From a checkpoint of a small transformer trained on Wikipedia.
Size: 20 layers, width 128, 8 heads of 32, 5.64M parameters.
Architecture: learned positions, tied embeddings.
Training: a variant of Adam for these matrices, 182M tokens, 11091 steps.
Each number is 128 + 24 x the weight over its row's rms, rounded and kept within 0 to 255. Layers, rows and columns count from 0. Numbers have three digits each. The size before them is the row's rms in percent of the matrix's.

# layer 5 MLP up, 512x128, rms 0.16, rows 251-357, columns 64-127
108:132150087138130127130126106145149143129110113158092148141100120107078128105155046132161117185111162152114136122134126075135124145149148143152151123123128163125170147163141097154135095107104103
108:130122106175103143162120112113099162131084122172126123150081080146048101150136145151146131139112108116109107144119141134095148125169102128166128145118087141137126139153125137100112142183123161
093:135138157118146171082169120133082104130153112116117101133156136123137140167119099107125105160129135135131094103140106144155150110120120150129142123123103140127121125110136161120161103119067106
087:128118124141109150143125105107082133121089094118089116188099118076082119098159111125150132122115139145088140151159086075129156114129105168188174103148122136142130128137145119121144138144128142
096:141123113165154147137134121084155112125122148139107068126155118114134145143138125149092099120116144107119083096140116124147140176147111146162145146135144145070136138112144168137172135135133138
130:084105069125056120164127125121125192122130120110092126120128115156104143107114100128126094123110161121099154156138152106131147076148120135176140122134142128142121148134125117114098165119140148
095:088087156135128126145135116123099116130114132143117175127112127116121142119106106133149088131101165127120120105147121116140139134164103162114120124135086142092145185129148139109076167132128096
098:141091112141127099143145135092182091129109145109155138143122100133158123123115116126080168095129159123146109091114181160123129136123123136145060180112138114097114133149078149162110099118098109
111:136101102116144170110113109147127162135123133121123096110175093106154133143094148146147108134120150108095122128159115115118158116120177113114154117117155088085173122109143171110114153108127140
101:106141133111118124162135093112148084128109084095154116164105141128114097135163097119145180139126132158084100079137168120119131150141127199136128110127132140084114118124134113118140104186133139
095:113105082112113140113183135128104118059144120109143158158144144133118159169134069111090146168122116120130133142126138125101145090125131140137154177149154126101106121089066137158155129144114118
106:129131128128120161116138127136092148121140154179157102145119098154074123176108133148137104122116166156116130139149145117099153142170129116125116145094134153156133123143068102098108096126132152
091:083122096125121094155142058156139123102151124134127117109120155130138123105151121167116149140117119133131135111109103098110136129188127161118157144120121140107138141162122126123116176134103086
120:074113085103115162158115121111136159141117148113079096158118100086097140112154079122129089125116175140102119138123151118139167076119119138141173114104135119122136127116155131105080145119094133
071:092118101190112135151157101068140116087127146121147123148157122094128128149160116158140145132096155101107131127124190131122162124186153126111120140112118120102146132145119160124141155111144137
115:100098103104129104144129115128096186122131130111102141114140095106097131101159069117157093145112167140117124153167114145106142094140093153135184125116150139142116141087141117117143169162136116
094:102107116162103103143164125138138136114124115139144170111151132092128137152106142147138125121117133114118144117132112134132142097200128140125108093147070159138164144114138152160091093126070097
106:110116129129134118108163132155117169129133128152171161139146152151102114105107097115110122123128163146147144078099088149131120098153122133165082125104097120141126167188145112170109092154151106
099:128130155131122150169169117125084115132093115175134119125102109124116116169156128129155137102125124165128146122127122111117161114160128131147119110080090158132098151137121112157140113200133118
113:071127083121123133117135135132143141109127102131152147176152142131089114152125105142155150168119135164123158109118145085105138080135120141169109155134067118142118154167118125170131061123099144
075:141095147178116107114130092093136111098114152156111138153129101105088118157110113156127125157085127109073120146141155126123145143191160153148154103127137162092141109132138137153160120124126135
105:106134090121121118100117119132118127132090137104108141151112123171101147160114117122147110118115145145108119106115122133122147095120099189144115144151143152062126174103133131128140158120094153
095:095112137132074133137142094102095108103139135122131147121177137113140148132165082139085137133110134125136174117136135085114135097138142149122144154133117121116122119124117194146133154126105092
098:121085153168142113113141144153112169115142124181117096101165128134125137132083121136117103101118148149160109088109101136159125178171126112141106161152142135114157168128146154152129110114108104
104:127125141130115105135180109107156099140139105150170132108128126156138141114149120134106173157125109115164127074087204129150113140138188132124108153158079124123136116151148151145127100149132104
105:125122153104136083133132109145143103101138135131186164136158109119135109121143104114153104153118148100125180144144127118110156091121129161109142117138148116102123125108105123163082166122145126
114:115142096109120103159153105142162095117109097112161142182122167113087073171138090127159145150131147159095119083144146142105105120149122133145109129109126122099115176102126124137121099161153136
099:128106097157088109113123129093140137112081164104134143124113129158132125092099113129072126123112150140088140150144134103086170159122133139153096111136166149071115109129073109117147148100120152
097:142070131159129143087106107086076155104128135124092112141171150121095146131165149174111100124112151081127109114128092125166114143145131137115151131128134133074133157121165173106153156117112143
100:119140107137158188099142131138149140115114135120121093173143095131106156185128075121153113111130162118151105111080111138137119138139141115172104123140141077121131137162139159142145111106109097
089:113134117156124092093156137137159082110134123153181140126147123162129155116099125134086136142130107118148141105060115113155139140129123126118085146149132092147138137125115138178113096109107068
095:115110129123121111149158108131116119124114101146137146117125051123105141127130108114145120156110125121155193115132121092112162118135114174179174135100107115146154134149150136133126151137142109
100:158114103115115124090108123117123116134096129120163127169159115090096148164149093148125098155112169137111142101105134122100137108165146149148153102103120119141124164114141156127108113128114141
082:139113168106134158123185124132126133120139131110147103079152111105136152130117094111126120132134168113171106113130146184157127093133102131085129127153129085084107130131119156121092146148150090
095:153118157125114108123121113118093102115111061152147128108079109156143111107134148143131142127112106120109203160130163081094137155126169172169125111142108107129124123151102108123130084143140149
097:053091117141115113139122122125172139109117138130145162134147142094141104127096119126113159122128139131116148111149148133121149083157170122139101105171110119139167145101119149136132114088054125
100:110090140091110128163147108132119165110127120131108135103103106107101111107101106123159117134110104141082200178154150119112195071122131150190150135110106139145190111153117104120122111136118147
100:138088145183092119120144125099145128086131145168163133131134147153133139099161120155103139104113154137135129116120173124140130135139116132108104143163145100114128120162102121157119116107086114
091:128110117151112102135115121060097125130129086141131128133148152153150115107116133185114105169117116120139172095139145079122135115119138173124143140147139123129125170131136136152090153130141128
117:122132102171102126094130114116161133104138123119155123144138167131144144097077128184122158137116130078125139124101119127095152163131182119116115120096140110093143132161082122121146118112166132
093:123128084146164154101162136167109148121138094153093104099141135127120150157104128125175140149124168154120114121122126129166180124167141113156139159102152129079135151100118148146171089099116116
099:156132116149132119116113126081153098111100119109164107161173150088160176131140123151120141103125133094098108092127172139107120142162146129104133139104157085087130122085095185145137135142134116
110:070131108109129114173116122122102155124131132120086132112138104094099127136140075125143074164110154119099133127142108122127151107128129158144197111089154165113133144079137129114131170127110137
088:117143125134137142133159120122118117138136129133091151174110089112102078172119093118172082150113141120144101083143119132141139096128106193111123160132100175123124152129144127165146125114106123
105:114096091137081165107118112110136134136119100109107129158136095116161122155097134118100132107115157129094090096122123118097208104129189137160140128119151148099116115103117152108089096117086151
082:123142122162079088124149090153146122096135059121098138112149156147156143115143123144116163174117097098154136107118142080092159138147171148170159127134105101113148141110109134118104107131122140
085:146104142126113138132128088155126164119096068130132133150128110096138091124120151130125156128105122088117146143129113121107160084174163138138114106144099122149093150139141132124112135142146099
098:118129090086087173106114118133084181144083155120101114127149098132136118127169147130095116103118144110104148143096093127111136097107161179111168098106145131094130119122151118080107138132129123
104:147140110151122133110112144142100160115113142145115098139170103166122143119130106150128100116123143111139159157114117073126125132104152140103122125113163138077152176104102106132118142110088138
144:087104102122122105169136093132150155135123133111129172140093091080072096115116085120131167182114145101135131114148119147139112104139131176147186134120100147109128125165155116094128120152147096
098:133102138167136156118145125105133120093115158139141119185132146118103110156123084156142097110124141150116090050119134121149117142148096118097085153120114185114096173126122145168161150127066138
104:134127110183119142139119133087096125102095132139122138164120142136103139111159154187155166107115118110128103162092130128096125161182093113177124120142086097154131156154119137156101142175154151
100:168090133141103120125131122094073150064141134149145096113166149168137157093135117124094127123115117133155176132109117123157135122136105124104131132130157129099128125136128137153114142125125095
132:108133135131088149096144126112096148113135115130106126168138149152107099163141126123070102174115111136132138132100117124125127086133165175176137131140111115146145127085075144100134106128120168
111:128124117151111142106119135115122170108117132154128096125133124163156164153110129174118107116113100102126168164075121085096157156130151116126125118090148114091155146091090154161103149106096146
094:095138141152131110166145127154132097132104113151098121103121105096143097174091151126164180125119124124128145169154161108090202128159149134121146122170132128102117119129115142105125113182107126
100:134139126157134171116108128125095158148096127109061095128158110124156139173130113125139107115120135126089115178150106100118166110134123121184140129175141150090121167153117144121150153116119159
097:131099106156147109086131148117173108124112168103158115141151123098123150151091120143085105134118189107097115111161095142155139153143100145144106108097142153101118183117131153116164128111145152
087:061131139109144135129143107133107117116112126126161123107122145119129133123157139139112159123110146089172141100086170136127136108151151156146186102143132089116121127124163164133144179158109107
077:135131120182048147122188101136123139118126084160121173130087065131097124131093069121140130140100135102149163116126160123114159116160144152176124124144116136141123148171150122148126094129134139
129:140134118151107135131138075160107114111074130135159096139175154112139098123150140148137141130125126132124105115119082142141137125146158123094148140096100122117123131093105129115159140165138079
108:100104109158108157164131123079112145132083145131105138142103111088111151136131148152119150102122129099121114131110113134126130136206132116149169094116077168165123132118137133122141165169143137
083:090106079149144145135136136147157165115100139116140099120133140119109177129178093143124106136115164141114118102122118139101141142147099103161113123096117108107145155144105139131152150102116154
103:121129136156095118157171047158132117121075107188122130121120106105131098145135155146137154150113115113109141116137112130109130104207152142140173117136096122135132122140143171126119150138090107
094:141127170127107132155139103109114142114140124155106105140136133110130109131103128120108142161118101084149114136103134113148133150141142106121186126132092137139138115129149158164119133192144098
107:070127087140138117123154128137163129114114136112140118156095100098087108159087128122115181155126133112139118128122181160089159148138139160187126102126118159150138129134091130121154078096130157
082:147107128128117111123128124151159165135126143159106102150117142132114135133136106150132096139120143141139142103098151134142119164156141102113087153091072115143141152187144126179108112086143103
101:079119140121089128126129081106126089110134142136138167125120127105134116140145066123081138143115136121106154115140143094126148100127116160124174162124144099102119128144117189136121136137109108
090:143114095118087125133120140133117127139072143137144090108169107130165127120113139150102122107122119163119171124099116129081153155132143121128117139104158144102111147111082139113108144127110136
096:091099078135104162172153120062127135115146111113101119185094107105093129159182083122093135123108174097093104115131169154118139104127127146148151110147127136121104116161126146112133137145129144
109:149102100134128155143169131086147137139088151097118109171144125173081113109146117168090132124119127134148110108110125145125115134118129181122124150093103163092147144116116118102132108159131163
103:122116136154111126155128139103111104058125144173148119120148156137123156106146054147145095103117129147139130106084146090148117150125121120071118152126161103100164127120083121149096143127112105
108:148127112139121161088119120122089169109115122158109111140126141158122141119114122153119110106111139121090130177108129118083146159159123112179125124132153102118160127127103141108148144101140136
104:150130133128134114101132113093147091121121136118129063125144128104154107110081136145127153180122115067153128109118132158131117091126175139120153120111147081075151126081127180123162125144165111
093:119119117141102109144129141120107131127117151194097121106091104128102120121113114114165093179111124115093111149132114110121133100130124128126132162171124097079164143102097151099070148132131143
087:123119130131115147098175122110111100085149150118119127121151162147128143121119101124135130135127097125173104122100089143142131118116150137123158156153142133074181109094095137130157140128111085
086:114127124107111137165112074115134157135142126106082135124127102096112161106176076126169123149110193111108110151154151154149147097130138166138174100106159167113109128130155127108106143139116134
101:144110101127145087116127138095140094144153135124140128137126090128075161115164116141140096141110178096149132122144150128138137152119148164124099114124116141066148124166125149175142097109140137
090:107116132147122152096112123108076132100113179151135107129145128132109122160136097157137095118107164109094157124134125142119123099121149125104146153114172123065183122110114189125150166102104133
072:131094133142120138119139085103121101112109116120142146146184090149153124119189109118124141127118145109141143101132130081110147065130133170121102121131103132112118133116135162121140105126111118
090:139112158128123125107110106093065150137107134152097152111166124105115145107114132137141094137111119102143152134110084093142142135115163131142134134095108120120150138111159174129085151117092136
099:080092124127112120161185124107092112100139132192132148111115169100117129172154106116120150123124163140144128104148130150144110139175121130105132133146156144131075129138119132140158152186118093
106:124140128118128153095127109119090118134109132118088106158142136086083119152111121159121093154104167148102160148164106139125136084159137150110151109128143111126128162083133185143123125138103123
095:142121130156104115110132106125133141106137147122157112106151105109150126157127138146102123126123109090128114122090109120100145113121171130125151150131142144118138137088122172153123118120115106
103:094127143112133122160140076120156099140137110126105130140093118071077141121158108121151174158115150107125135109127176137112139155129171175144140110077077139125128124147127117127136125139085116
123:139129120198101117103142122125133139116125165145164113161144119144121132158130141164082157123119128103112120151177115129081135155159125139120102183152139117142076117150076125108115134156120177
099:107129135124141112159130132113139150099108160119150132157116134090099144165149045114135114119116158133104128135145121149109132141152122124100107122142173122102086139143098128175146159117117111
120:117103160125111165106124123128088161105122151144146114133141159143132141116108128169088097127122107091132165148103097095120121146133149117137112107090119117142126162128140155096106136115172089
096:126112155136124174122167145123092140124117093172091104114114115160100109168123057101108113117120119147139161134124154116116119118120115153171100142174172159095140142149102141132144100134090140
093:109133152146083139164127134155141157133064133154126140108086087151126109105106140137146150122101116155127174172155141080120170114143112129142103100146137126133096125144133119100124162148133119
088:116116091121142131121151127107172092131144162117157084135140125113104139151150099129072152126124171094165111077105163160119120155127164122106094163097154100072121125139073151136151121115156136
107:134126126128110137121185124140115172107146052167106146089177131125148141142134119145141121149118118134137123085141162129130165141187193123101132128081128145115097161096114113161116111116171116
097:120152161116154110103129127149082115119138134143117133130132100170084126139131105130160082189110149127141192123129112093146127130123155156128166123073159152076160150089132123116136133116121132
118:127101119173104092122134115089106102111110146164128156137091095157105081119158132165147122149116121083125137104095135122133116077156125164117113156134097099125101130165102144136083159183123162
083:127122147132131135148176127130127099117126120178168124084120146148140139143120139138124160125127107135152134123071166110113133156125159143122117141129147142107162109097081144152166110127116106
101:156099113157146084124139111127176115127096130134143113135076145116096117164099128145124148109120168123085118117152128152098135151146147131139090124102140136106131127164090116138133110091121145
093:064102111138112150138164135121103135070105178127120115152127122119096098156113077120138105113122136168140130107126107126121127059119098135151111170178122180130144127127130163184165142129080129
107:121131151138119189138146126100091122093126160134129081121164148083141095186157130137098138098118152153097127143123112162105128109168107110142116163115117142129114122130135152132139143152133101
110:139113137148121145165176139127106141112121088174120170113097102133067144128099112115152156135120110127143114159061104082130117105135097113172162135130092158149176136156138126139144101175121080
099:142122161182098140128120119117090152113140137165101133119169089112132114148142125127112102112115100103117150178130105086128145128119139138102130180158124156151119138105117132099125078136106142
081:115122073150098138076140118109138110120117140113171111123184167153169141120113157135070152138122130099121101120129149120119152145136171121134138159095147096101110113098071136097122148120172139
095:069116077160121110116119130138116153101102142103147157096190119124131131128116143148094119119122165139142168118129099155125138072153126133154110171126121094142116175129122168108107131121151140
087:109142100151111127112122150125125111097117082111166121113147153141156153101146130129116139125127100134106117099124141125109149111141165145124151116154120133093133143098088153102137081154147138
112:084113085102113150126133139152107152102143117099111101162157106125122135107097099113156106171130141140120173161136107128130150098140133129182174089145138125130138140101108125121089128085153131
090:128117113127145176087177108128122113144120136114155129124167123165130144151109119108080142169126144133162112098098122137151130102127135141126082154135119101114110118136097202115114093104135101
092:096094129136089135140160123117109130116145160109121134126134108149128180114160026115111136130108131143155177109128184100119130128136132129131112144138104132131140112148120168149145123106114087
091:124136106182137118129115118157123180112073082146128133121157133127149169112121140203155117122119134101124120118111114103112147137142153136142139114093142116146149193098127120122096120125129148
# layer 5 MLP down (transposed), 512x128, rms 0.141, rows 251-357, columns 64-127
124:078118067178140085078087141091133171147136161118166179135089064133144116116133126156130157155130115149137160127139155111137112094120130130110118122127162124117121125130114117107110143122103102
088:126127136122151067130140125185132143137164097104082125123153141127103137133126133117109162158091122123162162172113160160131163107112143165130137133106121117148152129123111149151138106169139154
094:111119139143160119115101190122132117128102114139150139104139116147122090065158149115131146148142135088098084140158127069085079139097123155133120132141142131146139123139137118086142138159156117
089:098145121156121104101131111102136109139129138111150122074122129173152162154162118142133144135139146103148154097133143141113138116153107115140068137143161090126122106143100104117176148143135164
084:102126149144145137128124093146192107118149169092138125160132139131154184161117132122156153127126137124124184170094101134126134136098156128151102110125159158134098102151120119102112139119118077
131:102131092092138080115116142137136171170134135108142124092126125130138151144114134153126104131100102139120142134146104173080077084161109108192137144127159155139181112090086108152152142161160152
143:105124112108065092182110152133112115092111102145137137135101135116112093120168132112106163119134123130149140140115167183128130119175141130119094136090156143142126095126138131116138129139098147
097:117168131114116157135139138156072170119143140121108121121122140123115144112123129136180119165137093165130128142154093121142133137142161090103187073127107135154123126113170080115140132104169116
107:164133086108121139127101125142147092126165129118161129105105094138148126122104094170146114115122107152135115181150115130164125119099149088103114099115187113139125128127163144137168126131110137
088:134134178121145129169118132148158125145149171131131127145106108124134114108108118128096133106129108145144111126085103146099117151108065108146103108169125144119113149139140108076146114114170128
094:117134116135184138120079135125107108157134173160114144092096142140129128135088128106176163121136130150158110133126122144137126177121102074129131142107147133123127147120161124108118120116121120
113:124136121102149138155137119105148137126154152125147136148132153161098120144112092157104085124122124147136117173200080139114113144150068121122162116147081126145145156133093110104145104116108161
101:111127131121129154130090216092143154164097150115150114141113129095116117116090131096163095105066169117127130124126142092170121104127160152134092119097111114103150133101105138147106137160179151
113:082107098105130134109095105125157147102121110121107134117121102112156118090124143150156126154134176121142119118160121148162171114128093101155116136123139114111180115139135144119124123155165132
143:165083160151137155105131103133131114124118099169118156122107123142096128150109098108118127128113113093123121132089144140142161149146159171122141128173130155134088129146136137156115105142125092
119:100119107120127133104099111128132180190153104120122174104106146164142171131174136120141114119113115125131133146148106189098095127111092119165157118110104135138149144092102086153164146159143118
136:105101162106114159163129128128143194120133104118115119122100083137069141106135118086149122151130123128118140157115113118128135180075131128152142101149137130118147118105138112058112147104096103
110:168121185129146131127111161145120098151144117084158161107076125155165144154082124108135140128138135101100099161107147128130134111095175103156141096187141115181106124106127130118132131105117137
097:134124147172164112142098125145115126121162125115150122141070115160149179135121107138168163104131176144136127119119116147131133116107141103083096105109085112161119155101087145106107155080101114
097:112133091133144146156105127152159144092127129168128115126131170117077125132120106170096143136104141176093114146109089169142121140100136122148062117122103132125125123148148103149147090084142153
077:123116171107144085141121129108084122102150130161148165190102126090109119117127099127100113131106132137145154119120171078153095102163126114108190134105121145089148131165123121111141152139143132
101:112150154170149124126144137109157087159138141122116108132163127175101148162129150150128128155129089175102118128107131103144150126092122098107093121149094132112089140138118140100116131126131165
083:120113150136101167104107143102091137111120096177142114158148119115135129131160164081120096132067157101125136140092125096143132094178148141115126117147109120133147123100105182147128139167132129
104:132161091077149117117116148119146092127130142104105157129127126093140130107183157128142168127137168139094170143128156149129176110118127135115148110134118134133108119108134129114131086161087179
098:126143159104113107162093175132158114118111146084134105150127172167113095143115090109161115160111123130140125161131152118178130128130145120110100159134104102194141143158109142111140129125134148
095:101141157117189113155132084157115127107145071102149132136138148144116095105113109121141177152119107107140116172107157111132165125119125143086139085143079129108126149100090160149114148092121110
104:115153190113168140130125105146166142117141166103162141145107158130114103121115115119079124142115117168114127120101113153118095131150088113115082122142126126095125154123116114087130118088111141
102:138134142109122174144123081104162070130127131129118137119155124102141090163141107151122130140100137127145141137125142159159108089126085113095194187171111150145081156121167134136115108154136093
087:114122158148173107137104123116194082053152103100108135109129143140117178172116139125135148124125104112082146163130129105140107163127126089141111089107118097126075112129141118115131189110131154
099:125138104121158106135108116157147155154085148136112132133126105093147121115174130110167115128144129136114123134065123154131135148131112106141131115159134100162148124129113193113167099120152145
082:145164157153180134114099113102131128171089134105112127126100145127185093141120114065140125149135082131114116138154127144130103147153112133109094118110130147112113122156172091131108149158104126
094:073114119141091104144131126161129108098163148165140168162110103121101167138124151099153155121080169140111162105117133152149139101138134172137141136098109143118112135089131165134145133142157161
128:113105116128096130120168128136121113103143171148149102131142132103121124080113114159111129128137140133116159063119130103133146113095133160098134148161128149095107150105144148106124149178133079
085:154131070105172094115165175144115069106128103137111138127144149156128119100156127085123155094122097104113081106144106099140133117110108120116107156120137101100108128117152127119133146111157118
074:094111105113137108098115156145143152097109143133124144136147163113150094100146150135166139119119104134114092127124119174147137137154144119085122083131147148101111114118123147133133157153122132
102:116072107116127132109126133138080136132121143115145164153123115091118107141117108139136128111128169097106102137137140100107137127153096148117074123128113058138108153172146158144108140153132141
115:137140116080146096090140119088167137135105125110138101135158148117121127113135107156140101120153122078132108126133086147119156163083116110129102146098121134158154135089088182134144150176141149
091:110148153091161145124097149123137137143143121140087140158150128160127150134135106086161122154135046118129110130159087170116131155144123133175123157107106114120111125107122074118165155154114123
084:121141141104173154139136136134092108144131138125137090132111140127144129155112146126144118100151134135099119121133097115116140127083135123133103145149123132171105155130151098102134116127159116
103:118161133157098157086178138159170137121157097108136146144113127116139086104101127134164088154108092126163114157133096127111147129153141117109150138146158140100172102123103079148142142136191147
090:121166158075153155105095155155115128173156139138083147121066112104149114101131139132109117097124134129096150115103124154156127170142133125088129109135150151124103132128148109168138113160146153
095:114132086136149144137129164124141120156140133116143096135102143152117097125119137147138064138138072163111080136133105118165100104089149089081098139136149143125102137112133111111148122148175112
108:083124095111113136134111094135108145189115110139134150092112146157168151158127158127098111154105131158134109113182124139101097128116090122136121162108123142144136127162088108143160139172123147
087:123148138130097114067143110106166117076126189096136120145135091154119115108119157152145137155142127106122096175153103122128119171097137127112155200115094133159101150137164098110114091145131127
095:144154112062108127158169132113124142107136133136166162116156129158123150106097092155153153144115131154119119086129095142142130108085122113122095144142116163146085125104142146156165124154161137
079:130119157120139122131188099131117125133094141130104122153142138150103124140134099197119128152134169114116161136146155165108111116067083105121146143141142105155147159169141108147139155111098126
138:098120101174086159151107137098103123097082108125114099149098118106112097113177109114133109148075147138165148134129132128140113129158129157143149136105107143103150130107131137103173107185106103
096:120158160135121133127087140156136082087146172116124133111126163140166115085098164127076115112135121169099135149116124127155131087128125099135119182122102103122103110107146055181130141134112135
101:142134147130163143133155143146160139126132166168136119083139093169103105162109092163075102119143114156167130123173097099139112166091127124115108106108138121127130136141162124123155136136114101
140:112121064127125093117123180116157172122106174138120114176102103139131119106123119101120180117099096169145152130142112157101125131108120101132133157153156154070128163154163051111123109130132129
094:088134113147121112129151127124129111096113173084130123146173136096179149089137167124108117137132172133139139130136138134116125105133110128157139201061115118139099152077120162124127131146099183
097:124117151117153153121086094111130141115124132118073118127145149116126157114163115091143156151119086121176161144127111174129132133100114086116136096096156124144124146130118171127153134139147189
089:116108125124116166159086149123139108163099142104156078118121155115133151087156124129108140127134148125094176128137155137158140121143104096144105113131095136150152155125129115122107137100125159
119:107150154158136154100142168099115177139132098093133114122151133117111121123142118123150121164129085112120121138103102152128074110132114174133140118105174109142139113144114144089140125115210137
109:123137147156136116119125126134130131142114133105163089077087125110179101157109124130101137131119092126146177112144114124141102166159124163154106126119168168115114141105100186131152148054115119
087:157122136136126107106162106166124130176102082146123114140108123133125113101072129105122112147112129099129111163126107087094105120131131107095146112169160129162114154168143165117165090135133104
098:114128166148101134084111160153124102174133142085129114098125131139128158149129083133152134115137073100133129159132146113132108157160080116141114116160154151140081145129099154121137141100152147
091:122139172138132161144096092143139122134152110155130145119141122158130156169111149098137163112123097159144169195109156132131128140129157120088157130127118116144129081142125142121113100138096113
095:080130129140115118142105141078143116114122168107171097155135158099102110163125136122139140107134185099133146112107165126144138105128117157101140143086126147090144149112121131100121157138129128
077:110156113125093097123130116181136124095129102157140151178065082091099128117074129064155142116086168136144163109145166102148145112158121157174133118140103138127108137109147123109115098128133154
120:135128151153150139102098113186132171115100101126135165136196139147171127082154130196161135121113115131135112151094149131143153122105135111071128128119110133134151109130137136112114128128113086
115:141086138119099097166106107130091151115088156111070135143147104100125130089109117115100137135107085121158137109120101141159119131153126092124142097131121186140154135171086210146150162143145162
079:150149152125110103138138093103116149149131153096151154116118106136130159132097115128122123143117077186091161143144148140104115135115102148096151128118120127169109110139128153136088114107104104
114:114068144156086154162106180125092183121097105109161121121127134102086138114118111085146096140094133114120140120112188119158161123130147165140132120106152119093175141139122106086134131150120148
079:117179146118153095099128141122107142159143141132127140114120123074092111122140149083132104108134140096140119147164132139124134171101083133145144144108167086106173160125123113116144123143094118
098:141167143116120097106095141103139119110093083134145123157113119114071108120109141094141131153151058120114149093094128119120112132098120147119106128146132165193132065154137141132123132089142122
085:084107104142144099131122098125134137108104111140140150116140123162098119147144150112105163120122152162120121141124114153144094136107129126141119135136151119095129133081153153154119141090096150
097:106112162136117149113131115103112131131098137201149098159109111104127108155133179074123111123122148110107126137092099107142123101141139142098120138135140104126114132090108152146131138158116120
091:118109127098124127116128119100155151140165107142102160153110164146081150129157148111107122126115160106130131112122107123130112116088144115143149100158153103141132107126111111144146127129181107
095:169124120118186134121116115063132100077118094126136118142116112128149135122108164124149155114131107068139154145109111100112157116141165105127131116146153118124111112128153161123099161127178116
102:126127108132112151156140141093146183167110136113088108137114132113107140115138091163160149139189115146144141122143101139113077126107140115142100143105091149075155135128114099133112167128136128
104:117152165143131137132116172138127143126128206142156130125149119154104147158132109139133133139108091160124108115154118150119065182129122119146107129166158152141131124112123051065108172127107099
088:101165143097146139113099155195144159114144108136125109079183104136154116126104085118147092138128127137151107162136127129127164145145164122110073109126123111120146141135098174138173115131127127
087:109091089101120138162106124137092126113163119138129146144107124147091150119152106146132137092101162163136107162151155112151181116160099089135104137108089133195133131142118098117114136112096125
078:142091115081131120105130149109124165185163137129132133188124089120088148153128112133100138142139145106120158159088112101147115086116128140126114131086141134149148166137104105135169116127138149
082:122113065137145144126078171111108118126131184147154154129120152100166123105131137138127148138124147135111115128096156138111133129136107141126143138103135134144176133124138114079125102084109085
075:079118142173101144117110115094142126172173110132166138103133094152141114094175140104164121146101193109097142141165123156120096132143120118125133141100088101114136149134113166097125132106138127
099:131144131220146105149119136131084160138118119119136146091139133112132138116094147123108148141136135152139139107154132157137082145103101143176102091169169162127131090158136130185147117122121149
096:130113125169141138163141115154177102143152099151147137171108170158093143134121132147095070143112110141111131148139113081108127103116120127148132111121110094136102126126152164144119092142162111
079:136103152180087135112142106107075127098117084200156126153107112119144131137121151118158088099056148126145138110129141127135126101182134151150125123134089121136152137072120140103112122179085125
087:103106147138138104065144148180126116149146134115128146178130162126092165089135122106150167129133125131144096150132139178116132167093120096131148154098116127152154137107077102169130132114112124
095:183123106121123125104160123117085156158134106150080094103115142100079120133156077128128159086112148124126138149117102145085075147080152145128111141113153097132150140154132136170141132132132139
149:115112141145088092135187149103146145072137114148136147103111068153141119115136139130108097120114154070152137123101168112128139148141124174107150122106122124122124132089103149136105136149152097
088:107153105145104119136101102129139104118111089157192149117115103142115062156114092114116200124105140131106142124083101105139201113114122156129119108111171097119092138119131140160155118096117114
099:130155173126094126100115127136176132110154126115096112148137114126145156128105123116164146141128106139109157132124135153126116187082114114126111122103148145092096132119140116137073080127097100
113:144145122105120139126093146159127151133151172102184125130113136073104147116146155143144132125133121106142107150168113125148142153133156137127095145152088166152060127139106055152107123164125128
101:165159109124128128107129108100140121135158145148136112157187104147150135118137137132120158081163144087113145162108139199108082150131122131207131143084156132153117143119131135149095121129107113
116:170136171107147115151125150150133147149094129088164089149105149128145147134101108145144100106104080116125124143142098106154102125137145130144086127124122169165126145131107182104119112085129085
098:139113136133124122144096106111140133164102128147140171149114121104154092072128131146103123139113156120131156124132174108114146117098127138159123109123103167149115137163145144128143096096109141
097:144137095169125129147088159138153102091145137102139126159151113120137127150109154132162163128117130139138130085107131154149096168107114154112143150131150183123077103078128169156143097094147122
087:117152069146117080141133112149141172132125171130128162142148098131151135138145132094152147138108094157110157119123134164113119100101138131162134094133101160171139087147141098097101184108100131
099:118155146126130147097132120168099132156170147125062184118101108086138124106130143141109117114126136101101136132094121205135150145150111137107118118133158132122125142122135116181137104159151136
090:120085143094175091118160150143119129136179162143122140123121133105113137126071131160119134113118128116128070118113136116125196134125101139158126155131153105138137122123141151140162153093145122
096:115085157149183106124114107124090093110146097152096140130158152126108104129182163119160082129120129147166157115116098112158069134112092135165114138151139138162110116112142134129118098145115107
080:106105078116145102055128126142128110158154163144118182091129131126170138136116151111177128137147115132132101081136106137135128115103121113089120120099137134167115142115134117156171112129164120
102:165107089111117121139143110130148134170141134125114140065083160148146137133083158154112142166120144148156127184131152164138147143144096100121060106139152142099132143126116127146148154143112079
085:087134157162127107131123159165161091157155098181109111117137099134147088110105170089144115111135128146129145101134095113132102153127093090133129155170129130137112157110165125162112086170140141
105:112167098126114087118119114106134122162145166114128115100137136149141071168139115108101166142122132148138156168142163135108157092092135131156134119121138158093144147089154131126154152115137123
107:112095118151149130132150130117109106135155132114150132126110094179136095109146115130116156145125150124148154155093150131097093085112105092142175116093126150097166122110096141108085133118140097
094:087157152134115152103132148138115142102128139173137166084156067102121139163103091119120194134128177127109139120097133161110111181127129135115113098147160129152105127118167129100122156104156122
074:130122179122132135119134098154116130161124153117151143122111128136112144115123082112128156149096116169121128097124123101123134146124114116133113153084127158100091085144174070142148158165090125
096:144095103120135097111144161166133109140105143130089142180119108126147131130121134080089132126108105133123135140135143141143132146114113147104066143117106121098102152150146141128120091108120135
083:109149129126128113147148091136151129147177112132088145175119139137119118129141100169129106119128149101144119134108121165126049115050125091140140147128147139137127097156159124099114109125152123
096:129126092177132119140145161147129155146125132087126118139118114150130157090115131136147138106124107119097118155122123148135134131131134053190120079116127147116123124101082117105133155117192112
081:110146141103174123085145143115083136152118152128134183137123123139159090134149116106094153144120118099126109145109146135118111126087113106129084143073154091150132097128131130124165145142111131
087:136114117118104140088112121105092143112090112161147128166116107108142164120131176067140135112063172121130129128143156107159128102149130116114154100159110142144114100125123146144116136157155138
075:137125119148067134111103087112173120104113141112109147122141107160134102138161115095122131123108110173127182094125093142097125120090123128142174136131104131135135129141145120094127139146096132